Each number is 128 + 32 x the weight over its row's rms, rounded and kept within 0 to 255. Layers, rows and columns count from 0. The size above them is the row's rms in percent of the matrix's.

# layer 5 attention key, 128x96, rms 0.143, rows 29-100, columns 0-95
size [111  94  99  89 108  94  91  85 103  94  95  98 114  91  99 100  97 100 108 101 108  94 101  97 106 103 108  98 108  88  98  99  95 102  93  83  95  87 107 148 104 107 100  90 101 113 112 101 112  99  88  91 100  90  85  98  95  87  91  96  89  97  98  92  89  92  89  87  95  88  98  89]
[[149 163 140 131 146 125  89 128 129 158 137 128 107 138 163 119 127  91 124  83 151 164  46 159 173 141 154  95 113 129 127 124  80 118 116 167 124 206 110 138  87 147  73 150 172 175 145 146 173 170  70 110 135 128  86 137  96 123 115 159 132 131 109 154 214 109 189 156 121 119 144 119  71  55 124 107 118 114 136 190  74 127 132 123 123  80 142 161 116  78 123 106 108  80 176 106]
 [159 129 112 160 117 177  86 150 139 120 160 114  63 101 119 135 110 198 102 113 141 143  49 101 126 105 109 124 129 177 201 172 120 114 134 135 192 157 137  96  81 146 132 106 146  98 168 140 129  64 139 125 134  99 154 171 151  61 138  93 111  87 123 171 142 118 158 138 142 167  81  87 152 118 152 139 113 115 172 134 163 168 171 138 141  93 142 122 129 170 150  67 155 186  96 171]
 [121 160 100 151 117 137 125 148 162 142 165 109 151 171 162 121 106  86  62 157 110  73 216 156 155 118 185 112  57 135 146 158 155 138 131 100 102 133 108  98 108 100 176 109 131  96 169 127 139  90  91 129  90 189 116 148  88 159 127  73 171 142 125 131 165 147 178 120 122 131 112 149 134 100  90  85 114  99 110  54  99 132 101  91 167 152 162  81 112 111 183 160 116 162  82 120]
 [111 118  74 114  76 137 107 213 122 123 148 118 141 131 169 121 143 145 111 145 145 211 118 100 110 157  99 145 127 128 117 124  94 105 162 169  71 106 109 116 135 165 101 149 124 106  86 180 108 133  74 189 120 140 114 124  82 144 118  95 120 151 120 140 123 116 122  99 201 130 123 131 157 127 189 139 161  61 161  90 166 116 162  65 155 141 146 208 120 189  92 167 147 149 107 108]
 [203 120 129 135  77 164 138 113 126 133  86 181 106  79 127 160 139 155 122 116 103 165 150 115  63 124 155 108 171 147 103 107 128 151 108  81 201  73 121 131 131 140 126  76 140  98 122 113 145 128 145 163 107 124 185 118 124 127  91 152 123  61 193 106 132 110 150 105 100  64 120 185 170 110 116 160 158 106 148 126 139 133 153 144 106  97 142 122 169  57  83 181 105 183  78 140]
 [104 133  63 136 122 160 103 157 157 177 101 183 170 129 200  76 177 150 126 110  92 108 113 100  91 182 143 154 150 125 186 172  93 105 127 116 127 150 172  82  87 143 147  97 151  90  98 159 134 143 107 161 141 222 153  92 163  79 124 126 103  84  75  86  84 140  98 139  88 151 156  62 116 146 150 134 103  96 150 138 137 106 159 135 135 134 126 105 126 155  94 116  96 135 144  96]
 [176 127 161 143 151 116 164 127 110 124  90  88  60 179 108  96 145  97  86 139 101  96 200 220 121 113  81 119 126 106  92  95 144 150 123 118 159 170 151 152  90 134  59 143 114 154 193 156 118 127 112 157 167 114 124  86 132 153  95 207 126 149  81 160  71 109 146  84 122 151 104 108 122 181 154 127 106 178 145 103 127 103  89 140 142 156 173 121 130 120 127 118 118 160 151 164]
 [118 102  66 104 141 146  36 168 182 120 176 115 169 136 148 103 134 147  86 135 121 157 115  90 173 176 165  91 118 116 102 173 112 140 140 105 100  77  78 161 128 151 146 148 150 127  84 149 149 163  86  92 110 118  82  77  51 144  94 191 163 128 117 149 119 138  39 122 165 160 130 162 149 117  94 152 129 163 131  78 149 163 159 105 133 129 109 122 114 128 157 152 127 115 137  94]
 [163 118 149 137  94 180 134 130  86 148 159 123 112  96 168 145  86  97 167  89 141  81 110 139 123 137 170  68  82 104 109 195  56  91 118 155 105 130 125 104 182 145 125 172 102 145 124 122 149 160  64 152 166 130 164 100 126 153 179 131 136 116 111 148 104 174 170 135  82 152 101 109 129 147 171  71 144  84  99 114  52 122 149 145 184 122 135 135 165 127 126 200 120  85 154 114]
 [107  85 121 189 137 112 120  87 116 128 150 141 167 156 113  76 135  94  87  98 132 121 150 167  99 101 153 134  72  52 143 100 169 125  91 160 138 117 143 169  81 190 173 141 129 162 125  85 166 109  92 130 205 165 130 117 131 147 122 112 109 107 142 108 147 123 111 139 132 148 124 136  84 117 151 183  66 195 117  95  95 115 151 123 157 183 100 197  85  97  97 115 125  69 141 155]
 [ 79 109 102  93 157 111 118 121 156 100 162  93 123 150 133 134 104 109 113 129  61 116 205 163 104 108 165 170 101  99 140 105 194  99 123 107 101 158 186 152 163  87 134  93 111 199  98  59 108 153 132 126 143 144 116 143 133 110  95  91 167 163 119  65  63 119  89 161 136 144 144 172 125  65 137 151 113 161  84  80 151 115 129 152 185 170 161 137 132 114 132 176 143 154 123 144]
 [ 87 151  73  64 141 127 118 116 194 211 160  52 167 109 143 146 153 139  78 126  89 130 156 160  79 164 144 118 116 133 193 109 142  90 118 134 159 143 144 167  84  95 131  89  89 132 148 123  91 151 121 134 110 152 111 141 109  58 114 157 123 145 150 109 126 110 125 152 136 130 128 159 181  96 130 171 122 166 118 128 208 157 138 102  82 135 156  88 131  63 141 147 115 158 113  78]
 [ 68 133 145 146  79 155 157  57 154 103 166 122 101 123  77 147 145 151 125 161 100 114 115 128 126 144  87  83 156 131  85 118 128 101 102 169 114 118 104  90 113 156 121 119 119 129 101  25  93 139 148 139 137  89 141  86 103 177 112 160 121 115 154 120 125 127 189  95 163  67 172 112 211 132 216 116 143 119  87  92 177 142 120 137 135 148 157  88 122 136 128 160  82 138 136  97]
 [114 141 126 118 113 128  95 138  94 105 162 133 121 155 120 195 147 126 119  82 155 150  81 156 113  64 120  64  90 153 101 133  84 111 113 162 136 178 172 175 116 142  68  90 108 143 158 118  91 193 137 113 138 127 115 115 145  97 112 158 125 184 151 159  79  66 149 149  59 124 179 168 121  90  98 213 143 119 114 179  95 149 139 152 126 108 164 152 110 115 101  98 126  98 150  77]
 [141 171 206 156 149  99 137 132 177 124 197  82 107 150 102  97 112  55  71 140 131  65 122 162 127 117 136  98  92 153 156 109 165 122 120 151  88 206 115 111 105 131  84 122 132 124 141 142 197 124 166 112  81 109 156 108 101 149 142 144 101 118 112 170 138 128 157 120 134 112  84 120 176  73 120 120 100 197 148 113  71 134 155 131 145 127 114 127 111 173 173 106  73 138 180 132]
 [ 68 100 119 116 143  88 110 120 123 147 176 174 145  85 108 139 187 129 156 127  94  15 110 142  90  85 122 161 165 114 128  89 141 127 175 129 143 102 123  89 153 146 144 132 188 111  96 112 130 123 113 107 137 116 181  78 129 129 173 128 128 171 166  79 115 116 133 155 129 108 149 101 187  85  79 161 128 103 160  80 160 142 113 171  70 151  81 155 163 144 127  86  80 127 108 158]
 [ 63 103 101 140 127 120 150 112 154 165 145 119 142 125 134 124 133 120 154 132 111 146 178  90  85 221 163 152  91 161 153 120 156 163 121 116 132 100 148 114 153 192 171  91 134 111 122 149  97 147 119 117  46 119 120 173 105 172 132 153 110  89 102  98 124  98 150  95 200 127 133 114 146 129  97  65 161 160 132  86 120 119  93  66 108 107 120 205 158  66 160 157 124 120  86 167]
 [169 118 113 132  56 111  95 137 169 210 159  94 196 131 113 172  94 119 108 114  94 182 136  77 143 129  88 123  95 151 140 119 144 101 158 105 124 112 108 132 127 165 186 112 164 124 116 123 130 116  97 159 107 146 132  88 106 118 114 156 155 130 161 125  39 152 178 151 164 138  97 100 167 118 109 114  81 137 105  97 153  96 188  60 155  93 170 118 187 184 112 143 133 157 125 121]
 [172 167  99 114 107 161 131 129 147 124 109 161 121  77 128 127 100 101 170 163  96 120 163 106 168 165 126 154 122 151 144  62 100 108 180  96  97 154  95 140 131 119 117 140 134 124 115 113 104 142 107 187  33  81 140 168 108  97  91 160 145 195 142 122  78  81 154 141 131 140  60 129 114 187 106 184 147 145 133 101 136 119 132  75 187 161 159 120 178 145  92  84 135  79 140 108]
 [ 92  84 120  82 134 123 149 140 158 115  84 103 141 142 142 144  73 122 133 104  79  92 138 150  92 190 111 162 123 116 193 143 112 142  92 128 153 149  51  71 137 138 134 113 169  73 132 156 214 163 144 144  89  90  83 137 123 151 152 171 110 116 132 127  78  93 109 153 155 103 127  59 145 159 117 115 141 104  76 110 161  85 119 164 125 163 134 118 179 132 161 101 110 198 139 162]
 [114 167 147  77 121 103  85 191 114 152 133 218 142  96 160 123 187 110 153 147 155 136  93 113 148 130  83 206 100 154  55 100 182 121 149 117  99 132 121 150 107 162 103 190 145  67 163 147 171 118 102 135 133 144 136 130 168  99 143  65  88 185 176 158 116 119 125 127 154 109 106  98 124  97 128 125 131 130 116 107  63 163 118 112 157 138 105 107 142 160 109 125  95  77 150 103]
 [103 109  91  99  88 195 178 119  89 162  83  81 136 126 113 136  94 176 112 147 176 114 144 165 114 128 131 171 137 138 194 158  94 109  79 139 102 101 111 130 167 110 117 134 157  93 101 114 160 151 114  72 124  70 123 140 182 162 110 135 134 132 126 140  83 101 131 140 147 158 114 170  86 106 142 151 131 184  98 186 167 180 140 136  49  99  95 158 161 154 122  60 147 114 168 157]
 [149 120  91 165 168  96 106 137 147 110 123 178 147 173  92 107 124 140 132 114 140  86 133 116 132 170 123  96 159 118 145 124 155 136 174 139  86  28 155 128 104 180 145 109 175 159  94 141 118 117 107 138 127 128 143 132  62 102 107  84 150 231 126 144 165 144  93 163 102  92 107  91 150 138  65 100 134  71 116 106 136 137 178 131 106 141 165 110 104 125 150 103 123  98  36 100]
 [ 99 103 130 104 176 129 139 122 166 113 168 113 134  68  56 109 167 177 140  98 146 132 218  85 107 140  64  60 101 115 124 146  93 150 123  97 114 142  86 133 152 155 138  73  77 151  73 143 145 125 169 128 146 155 165 145 151 116  85 145 122 150 102 116 116 148 118 103 139 101 170 172 121 154 153 139 118 160 140 116 113 194 141 109 156 154 148  71 170  91  58 167 131 131 162  95]
 [130 135  85 106 103 139 188  69 154 100  91 131 135  94 122 110 149 163 108 169  70 145  97 127 125 185 176 147 168  84 214 211 145  50  92 152 148 115 110 149 124  92  93  50 130  79  97 110 129 106 135 159 132 189  99 108 138 122 137 114 114  77 109 100 110 149  84 140 127  88 136 131 143 115  94 118  97 115 157 147 155 118 137 102 109  78 135  75 118 127 158 120 156 132 134  97]
 [115 122 204 104 114 140 108 135 120 128 146 113 174 108 137 122 146 130 183 128 185 185 113 128 133 105 153 106 168 139  89 104 148 121  89  96 113 157  59 134  96  80 104 120 110 148 104 135 118 171 122 143  89  59 153 133  83 111 174 173 101 152  90  80 101 142 103 114  99  93 100 160 149 118 200 126 126 162 131 128 168 114 112 195 167 142  51  62 171 107 127 154 166  93 145 111]
 [ 97 139  86  88 116 166 111 116  85 154 138  57 106 143 213 151 128 155 113 183 102 114 154  89 106 154 136 138 130 132 162 116 101 120 160  76 116  98 128 114 159 140 148  88 103 120 156 151 154 116  70 132 158 140  94  61 196 149  97 135 164 131 135 125  87 151 108 149 127 146 135 143 188 165 205  99 112 145  96 130 153 173  94 143 173 103  80 102 192 103 145 167 130 157  73 131]
 [139 104 132 141 112 108 135 157 134 156 202 100 181  93 144  85 117 150 123 131 137 167 144 133 153 130  87  94 125 157 179 170 127 122 155  53 139 151  88 110 180  87 160 129  97 134 137 119  50 123  89 166  56 139 133 123  67 144 115 186  86 122 131  99 130 142 123 149 147  82 126  99 121 101 190 104 158 123 137  96 134 111 157 124 162 100 151  90  79 176 177 173  70 162  91 132]
 [148  80 132 122 102 149 161 131 128 113 115 147  80 114 139 109 159  94 110 180 134 143  70 142 120 153 203 122 109  92  76 117 109 178 122  84 173 178  68 115 150 195  74 110 102 104  82 150  97 104 143 109 118 102 114 121 164 149 115  68 114 143  86 137 102 144 112 123 102 166  96 193 176 101 120 169 144 139 163 114 190 154 113 158  99 102 122  93 185 120  93 178  98  99  92 140]
 [ 71 129  94 137  94 119 103 150 125 104 100 142 138 130 147 133 121 132 176 124 110 127 150 152 121 192 138 115 109 178 181 108  89  68 165 126 118 129 148 109 169 133 139 121 146 160 190 134  76 188 152 123 151 108  93 126 140 142  82 163 123 142 106 140 138 190  66 176 130 119 143  93 166  95 128 145 152  68 142 130 149  78  66  57 175 161 122 158  93  98 136  94  35 127 118 125]
 [106 114 125  92 146 141 136 138 157 177 108 109 153  65 149  84  86  85 163 137 125 154  90 151 119 166 150 175  74 174 129  17 131 123 118 160 107 181  94 149 103  70 138  86 159 131 122 181 152 158 131 181  59 113 131 113 151 122 143  95 166 147 143 115 103 125 134 103 144 175 137 104 102 126 142 133 105 193 138  95 153  95 189  77 139 113  87  89 154 127 103  97 100 140 144 138]
 [205 158 121 165 107  82 120 124 172 174 113 100 144 147 130  77 116 114 134 126 159 182  78 111 126  66 116 160 118 137 137 104 139 148 118 144 168  71 157 145 107 103  91 193 133 156 102 114 153  93 108 109 119 102 106 137 110 118 149  68  76 159  92 171 105 157 141  93 112 154 145 155 154 157  67 162  92 123  83 132 159 130 126  99 108  97 125 170  76 134  91 100 218 101 178 113]
 [147 172 158 166 155 142 113 136 120 117 153 118 131 134 103  84 157 103 108 131  96 141 129 129 188  96  68 110  44  70  76 130  54 162  59 169 116 156  98 186 145 130 126  90  81 100  99 123 130  95 112 118 157 181 145 140 131 141 166  82 123 194 140 129 170 130 164 122 117 132 132 146  71 146 124  80  99 134 106 110  65 127 179 131 109 144 166 136 104 128 127 194  86 133 138 137]
 [155 156  95 158 187  95 110 115 160 128 167 113 129 127 163 136  83  90 110 115 121  88 210 137 110 109 116 130  67  99 133 133 188 125  58 147 119 147 156  96  81 168 100 145 145 139 121 188 134 172 118  63 159  94 104  91 118 106 137 191 154 130 140 106 144 139 139 201 143 189 153 126 140 116  86  92 117  97 153 140 158 129 108 130  57 172 164 139 106 162 118 174  95 162 130 142]
 [ 65  94 110 159 135 133 174 136 103 114 164 120 139  80  65 118 184 111 128 154 104 106 142 129 173 134 117 167 170 102 142 164 150  92 134 115 148  42  85 141 131  90 137  77 137 144 128  95 112 148  89 123  97  75 171 197 127  90 135 164 157 169 149  80 146 122 112 127 187  79 141 115 165 168 134 146 164 114 170 158 108 158 126 114 104 141  85 102  94 143 126 130 220 102 110 135]
 [124 147 116  87 141 157 136 153 137 141  95  97 125 141  84  45 142  98 106 115 170 125 114 116 147 147 104 152 147 175 132 107  88 126 166 191 154 149 154  97 144  94 112 151 125 118 137  93 113 156 138 148 163 105 203 103 108 103  69 151  91 138 179 116 193 183 115 131 120 124  65  88 186 208 145 121 133  99 110 120 139 141 146 180 102 105 132  93 101 126 204  69 152 148 141  95]
 [132 141 106 160  79  74 166 162 158 122 116 170 170 118 107 128  90 131 136 186 135 127  82 152 120 133 142  97  80 172 159  98 173 115 116  42 111 136 177 173 163 113 144 129 141 148 149 149 146  75 104 160 129 102 140 136 124 124 111 111 133 147 178 144 135  73 112  57 155  97 149 154  80 107  94 143 139 179 106  75 100 146 143 140 162 150 187 188  86 132  64  97 150  99 168 135]
 [100 118 122 131  59 165 150 169 125 131  86 141 170 127 110 105 102  99 147 149 139 150 175  97 131 147 132 141 107 117 167 156 154 119 120 169 110 132 111 101 145  98 105 101  88 126 126 132  87 112 192 155 104  12 116 144 131 131 119 128 155  85 111  91 160 144 161 116 174 117 114 171 141 140 117 181 161  91 127 109 159 147 190  99 121  68 131 174 173 120 175 184 103 170  45 142]
 [ 60  68 134 152  79 137 145 138 140  79 125 104 156 129  89 186 129 136 158 185 105  94 153 142 133 136  79 162  73 119 158 135  77 137 120 129  78 159  63  98 166 110 117 119 122 139 112  96 144  74 151 130 111  75 127 114 123  71 132 164 129 129 119 124  97  88 168 119 198 137 174 135 169 162  95 206 135 122 106 103 143 129 145  88 147 167 138 159 133 157  95  70 110 137  77  95]
 [ 62  56 154 127 113  84 129 137 131  93 159 137 160 173  88 141 121 134 125 170 132  88 119 120 156 109  95 151  73 129 174 154 123 158 131 167 100 124  78 145 144 112 113 145 107 173 149 101 159  82 168 126 162  71 139 134 151  85 175 119 147 152 105 112 114  85 168  73 178 154 161 129 133 159 111 203 150 178 125  71 188 111 126  61 138 174  98 126 160 169 104 102 110 104 114 125]
 [115 121 184 162 158 127  60 144  87 126 132 185 140 144  67 136 134  95 123 132 153 148 128 170 146 103  61 134 124  91  80 163  92 118 177 140 139  48 179 122 103 118  63 153 123 134 171 105 115  60 121  95 147 132 113 159 159  89 132 141 118  97 131 144 166  77 128  95  93 104 174 128 107 138 108 115 117 183 145 137 128 118 123 164 123 125  59 135 199 138 200 140 124 145  99 147]
 [113  86 100  91 120 127 102  93 139 113 185 102 127 193 127 186 130  69 164 144  98 113 166  78 117 101 162  56 131 151 121 138 115  92 147 118  86 227 128 160 158  99 180 100 149 103 163 136 130 108 127 137 172 112 149 150 187 123 136  65 106 121 193 152 123 159 119 140  75  98  93 140 113  98 118 110 162 134  96  84 110 155 119 113 157 114 148 156 150 142 120 202  94 105 139 131]
 [124 186 155 132 143 128 115  89 100 133  88 102  23 108 123 149 137 195 167 183 134 142 135 114 184 156 110 135  99 144 175 122  52  77 103 125 192 175  97 165 148 125 165 112 146  93 130 150 113 110 133  93 105 130  98 143  78 116 135 117 142 134 157 182 188 111 108  93  91 104 143 156 125 132 105 137 138 141 123 155  83 148 117  97  79 135 191 181 135  91 132 119  87  94 110 149]
 [135  87 122 170 111  76 216 153 112 152 108 145 143 101 125 167  39  86 142 126 123  87 144 168 141 149 108 145 110 148 134  90 151 174  73  94  95 139 202 151 120 116 109 136 123 119 151 179 153 103 167 129 100 124 122 154 147 142  63 100  88 187 157 117 115 109 120  92 117 132 192 159 156 145 128 140 132 120  95  94 112 140 124 107 169 133 165 172  70 105  69 125 108  85  94 163]
 [198 146 119 166 105 114 139 152 155 158 152 109 130 189 117 114  63 128 167 180  90 117 120 139 105 126 149  80  88 137 163 129  69 158 133 153  92 158 129 148 134 149 155 144 114  89 110 109 145  84 154 124 122 173 120 142 130 112 116 106 135 160 115 113  84  54 142  91 103  80 169 157  96 143  35 182 128 152 116 111  75 146 150  87 139 146 158 112 119 158  75 162  87  63 115 169]
 [161 146 156  95 144 138 106 132 155 159 120 150  90  80 138  90 188 145 107 120 107 176 126 124 111 123 135  98 168 126 135 125 136 108 141 122 194 138 150  67  64 128 133 112 139  99 130 105 127 163 144 146 160 135  91 122 116 160  95 133 154 121 139 104 108 120 110 151  86 127 114  66 143 134 182  38  59 137 175 170 111 102  82 134  88 118 105  37 133 117 179 176 185 114 180  93]
 [148 184 126 109 158 153 125 132 113 129  64 128 102  88 166  93 156 134 106 133 125 139 114 163  81 131 186  85 143 113 176 141 169  83  91 108 176 114 159 117 114  91 132 109 133  63 110 121 104 139 114 137 148 123  95 159 139 130  94 113 175  55 114 156 112 136  97 187  53 121 131 119 107 125 194  58  88 115 111 168 132 132  90 185 131  82 145  68 149  67 143 153 136 130 100 152]
 [ 59 113 149 179 105 113 111 142 156 105 141 160 113 122 124  98 153 140 108 158  98 122 164  52 177 125  37 134 123 109 214 124 160 103 104 144 125 141  52 133 129 123 157  99 138 118 118 122 131 121 164 123 144 120 126 114 132  62 163 135 129 181 137 128 135 105 111 159 148  96 112 133 146 175 135 186 142 129 133  97 152 116 129  83 136 215 138 124 116 137  36 126 183 155  84 130]
 [114 112  96 119  73 100 122 181 164 113 147 171 172 138 192 111 139 129 108  94 141 140 161  94 162 123  39 126 143 178 141 117  99 123 116 186  97 169 126 100 109 173  77 147 149 144 137 111  92 168 148 137 141 130 116 122 119  76 150 103 121 180 144 121 140 113 169 182 140 112 101 149 150 155 129 151 178 153 170  56 121 138  88  87 134 168 107  50 111 171 163 180 148 150 123  88]
 [178 195 154 121 110 153 159 114 111 144  84 149 114 131 126 115 177  98 168 126  89 147 186 107 176  48 169  91  83 110 122 128 154 131  93 107  82 180  63 141 111 131  99 101 182 110 106 117  99  78 149 142 103 102 149 111 127  76 119 163 156 126 159 163 158 165 134 193 142 136  67 112 109  91 104 117 128 147 157  68 156 161 166 112 142 117 179 148 122 135  97  99 165 114 163 152]
 [112 157 149 117 151 144 101 148  89 112 133 181  80 154  74 133 136 102 146 100 204  99  35 166 156  92  73  87 158 134  76 111 114 171 148 120 151 109 149 183 106 121 147 148 126 121 139  98 163 160 153 148 132 134  88 166 123 103 136 145 128 137  88 147 146  98  92  90 160 190 124 144 125  87  98  90 112 178  86 105  81 119  91 140 103 160  93 121 109 133 170 131 118  94 213 154]
 [ 73 187 124 119 185 136 143 108 109 124 135 116  94 195 126 180 150 113 182 151  82 110 167 141 114 100 149 163 128 112 184 162 159  82  69 113 130  92 109 176 174 139 105  91 141 101  99  37 114 155 156 143  74  95 148 128 121 104 110 134 156  82 104  71  93 146  79 111 159 165  99 140  76 129 117 111 148  99 106 116 111  91 118 103 153 163  75 181 146 116 112 118 165 122 122 131]
 [164  55  93  82 143 131 150 114 125 153 148  82 120 106  96 198  99 123 117 143 140 166  86 147 130 120 147 107 146 137  61  91  69 184 185  98 153 159 122 141 129 169  78 136 133 151 177 118 141 172 147 125  68 122 108 149 118 146 146 183 119 106 156 155 106  70 142  58 124 166 112 117 155 117 105 103 126 152 156 146 153 137 145 156 125  70 150  88 103 136 144 115  62 114 192  90]
 [ 82 177 141 137  74 134 119 107 127 163 126  56 123 107 160 111 172 157 118 100  81 162 128 107 126 156 138 165 172 167 162  97 144 121 148 208 149 111 166 136 131 189 197 105 125 156 136 101 209  86 131  68 104 125 149 127  99  87 129 120 143  81 123 108 194 107 106 105  92  95 145 116 136 121 152 134  83  70  83 117 127 169 149 105 119 140 116 113 135 156 171 162  73 145 106 108]
 [130 102  58  90  75 168 141  92  51 124  88  82 124  99 126 196 126  98 141 156 135  95 180 106 165 161 198 135 134 101  87 110  94 140 111 124 136 166 137 103 133 114 129 138 138 133 134 113 159 130 153 156 102 104 179 120 137 117 103 170 161 238 147 147 113 110 134 117 109 111 139 155 154 173 133 126 153 157 114 180 148  87 148  97 132 174 139  79 165 176  82 117 104 152 167 153]
 [193  41 106 104  83 140 113  96 194  98 139 143 139 110 138 119 100  98 189 161 168 140  70 119 131 121 163  86 131 126  69 129 159 180 152 101 111 167 149 122 152 180 153 128  92 142 152 132 201 145 118 113 128 164 136 113 102 112 164  90  99 109 144 126 170 107 116  72 140 163 123 138 177 136 120  91 106 178 139  80 110 129 110  98 173  78 146 109  81 146 155 168 108 125 186 117]
 [181  94 152 146 197 114 131 149 141 136 145  92  77 142 157 127  52 111 162 165 173 103  69 128 118 124 138 110 119 129  84  80  84 137 133 165  78 171 106 133 120 160 168 153  77 153 119 156 191 172 122 191 102 157  85  94 149 116 143 177 169 145 102 155 127  55 178 101 164 123 107 114 116 123 119 120 124 159 116 133 113 105 117 122  96 117 124  81  48 124 122  89 104 165 129 141]
 [ 70 120 147 136 125  93  91  83  98 139 116 158 181  90 120 122 156 143 130 105 147 144 168 118 111 131  81 140 161 149 188 109 123 115 100 150  92 102  83 139 180 128 107  90 131  70 111 148 179 167 144  77 181 120 155 114 100 106 144  87 157 200 158  80 154 145 155 165  95  99 145 138 161  95 130 134 156 101 159 205 129 165  77 154 102 165 176 155 129 195 159 106 151 136  88 138]
 [140 157 117 149 107 121 158 175 155 123 140 134 138 122 188 110  98  94 105 104  81 197 183 114 150 143 103 129 144 153 136 174 114 112 157 147 124 162  94  99  82 162 121 140 211  88 186 198  91 101 141 130 133 132 115  98 108 133 173 171 110 106  82 193 136  71 128 125 160  55  78 117 108 140 110  80 139 139 188  61 108 132 125 108 146 135 144  89 134 143 119 122 114 139  75 106]
 [112  84  85 143 135 204 100 132 148 162 131 130 123  89 119 131 177 199  96 143  90 153 187 132 125 180 165 147 189 112 173 122 125  65 140 159 152 198 114 133 134 125 119  96 167 110 123 136  85 122 172 158 125 154  93 160 124  87 133 136 112 119 115 136 162 150 170 144  97  55 145 144 164 147 129 180 166  86 140 151 176 138 149  84  90 133 124  71 126 149  90  89 133 147  87  87]
 [149  96 130  97 113  79  61 116 173 126 171 131 196 189  81 132 126 118 121  90 129 122 156  95 144 164 112  87  52 141 154 153  82 155 101 139  67 143 101  99 144  99 183 131 161 193 126 149 145 127 122  85 158 110 112  92  56 135  44 120 150 173 165 134 133 117 116 137 143 115 147 161 160 129 112 147 110 157 151 136 160 105 114 100 104 134  76 188 109  91 103 158 120 152 102 124]
 [117 209 148 153 157 134 169 125 108 134 126 118 119 102 158 135 123 117 115 175  78 134 194  80  67 117 184 113 162 113 178 153 116  62 121 131 140 136 123  80 101 125 167 100  99  87 139 141 102  76 133 113 119 107 101  93 146 152  85 121 154 136 166 160 117 167 104 132 110  76 148  86  44 165 135 106 132 101 109 176 124 141 102 128 145 160 177 140 143  78 105 114 167 173  53 152]
 [130 167 118 112 118 122 141  77 129 110 125  98 102 117 111 180 108 117 168 121 129 119  28 121  96 108 114  75 124 111 130 112 147  82 102  81 135 163 131 188 103 135 178 135 133 165 151  59 122 115  69 124 201 150 145 120 136 131 119  83 119 111 117 112 157 160 117  92 179 176  98 178  43  85 127 116  97 120 134 213 110 164 154 147 153  95 144  87 128  77 141 129 120 115 129 122]
 [ 85 130  60  52  86 135 117 106 126 132 115  99 153 126 154 145  86 132 154 179  85 145 174 128 120  90  71 172 200 152 153 113 100 111 149 220 121 197 115 108 125 149 123 118 154 118 101 132 144 156 144  94 135 134 148 125 132  95 114  83 146  95 113  98 144 128 179 129 116  87 174 129 145 166  75 143 157 113  99 105 190 139 114 160 150 153 138 129 110 159 162 139  44 109 114  91]
 [128 195  83  76 117 157 157 140 129 155  97 131 106  99 130 122 215 180 134 149  88 105 157 154  79  91  97 212 124 110  95 108 118  66 131 131 132  83  93 155 149  68  66  92 105  85 128 116 126 170 112 160 112 205 148  95 135  97 131 142 142 112 148 107 134 107 145 127 137 129 147 198 133  98 114 151 116 125 119  79 176 114 156 153 158 146  91  98 144 154 164 154  88 107 133 111]
 [140 101  37  50  44 133 131 169 123 111 129 172 156  93  84 105 125 130 110 160 134 183 104 133 138  82 131 109 186 147 164 144 151 122 127 120  89 134 116 169 178  90 110 192 159 137 159 108 127 130 138 130 126  58 160 157  87 107 186  77 124 113 148  67  86 119 115 132 129 135 104 123 120 134 131 109 179 156 120 104 163  59 134 135 154 126 115 106 133 158 130 177 115 165 140 101]
 [112 135 128  87  89 127 141 159 141  75 120 110 134  88 134  82 163 132  83 158 116 103 100  67 126 108  85 150 137 146 164  69 140 112 123  84 111 169  94 139 166  52 146 183 134 102 132 178  92 166 148 176 133 109 100 128 143  87 152  89 128  55 151 134 111 153 159 105 139 133 107 202 201 169  94 153 151 120 153  95 122 161 154 170 122 105 189 180 148 107 132 155 137 129 142  97]
 [124 119 173 134 141  93 128 169 116 107 180 184 167 122 113 105 103  42 158 132  99 124  96 132  89  89 126  91 128 161  88 146 175 186 153 123  81  98 101 126  53  81 101 135 119 140 145 171 145 171 109 176 151 133 133 126 129 143 152  86 118 153 134 157 144 177 106 103 160 179  90 119 101 150  90  95  55 160 178  95  79 122  85 124 134 130 115 132 109 135 163 169 111 126 181 175]
 [114  77  81 124  85 165 147 141 107 110 133 108 102 209 119 106 171 125 141  88 171  81 119 179 173 182 131 166 117 146  81 105 109 199 151 173 148  99 176 174 152  97 119 124 131 146 151 162 138 102 154  98 125 126 104 170 159 106 143 127 148 107 132  93 117 161  89 121 101 151 133  81 200 122 103 197 130  92 107 122 122  71 110  87  93 161 114 165 114 117 151 131  96 133 105  62]
 [187 119 179 158 131 164 124 165 110 113 160 139 142  61 110 108  80  87 192 136 155 160  61 101 129 123 114 159  85 125  95  98 136 157 106  97 116 137 122 158  64 124 159 157 190 174 134 114 160  95 134 120  93  84 122 112  65  92 147 123 115 179 187 178 136 115 115 119  92 169 123 108 139 104  67 144 135 161 117 134 110 154 121  78 125 152 142 207 105 148 115 107 106 125 171  98]
 [166 102 182 102 117 164 107 152 141  82 151  75 107 168 106 137  33  70 161 129 112 114  96 107 168 139 163  86 105 140 104 129 159 167  79 147  98  90  99 123 155  90 211 167 155 160 174 157 153 145 133 113 101  63 116 116 127 171 135 125 143  88 101 135 113 107 122 145 116 194  97 160 121 125 113 111 156 132 116 122 103 161 108  88 113  97 152 201 135 140 128 151  64 104 137 150]
 [155 149 121 105 208 153  62 158 171 102 207 140 129 160 116  81 162  56 139  52 152 124  71 118  93 103 141 103  96 124 100 174 136 179 166 113 151 168 107 145 145 189 126 126 121 109  99  90  90 138  74 150 138 147 151  96 159 124 133 115 122 140 163  83 120 120 120 165 155  74 136  86 129 117  53 182 129 149 133 111 121 153 102 169 122 122  99 152 137 107 131 121 145 114 138  89]]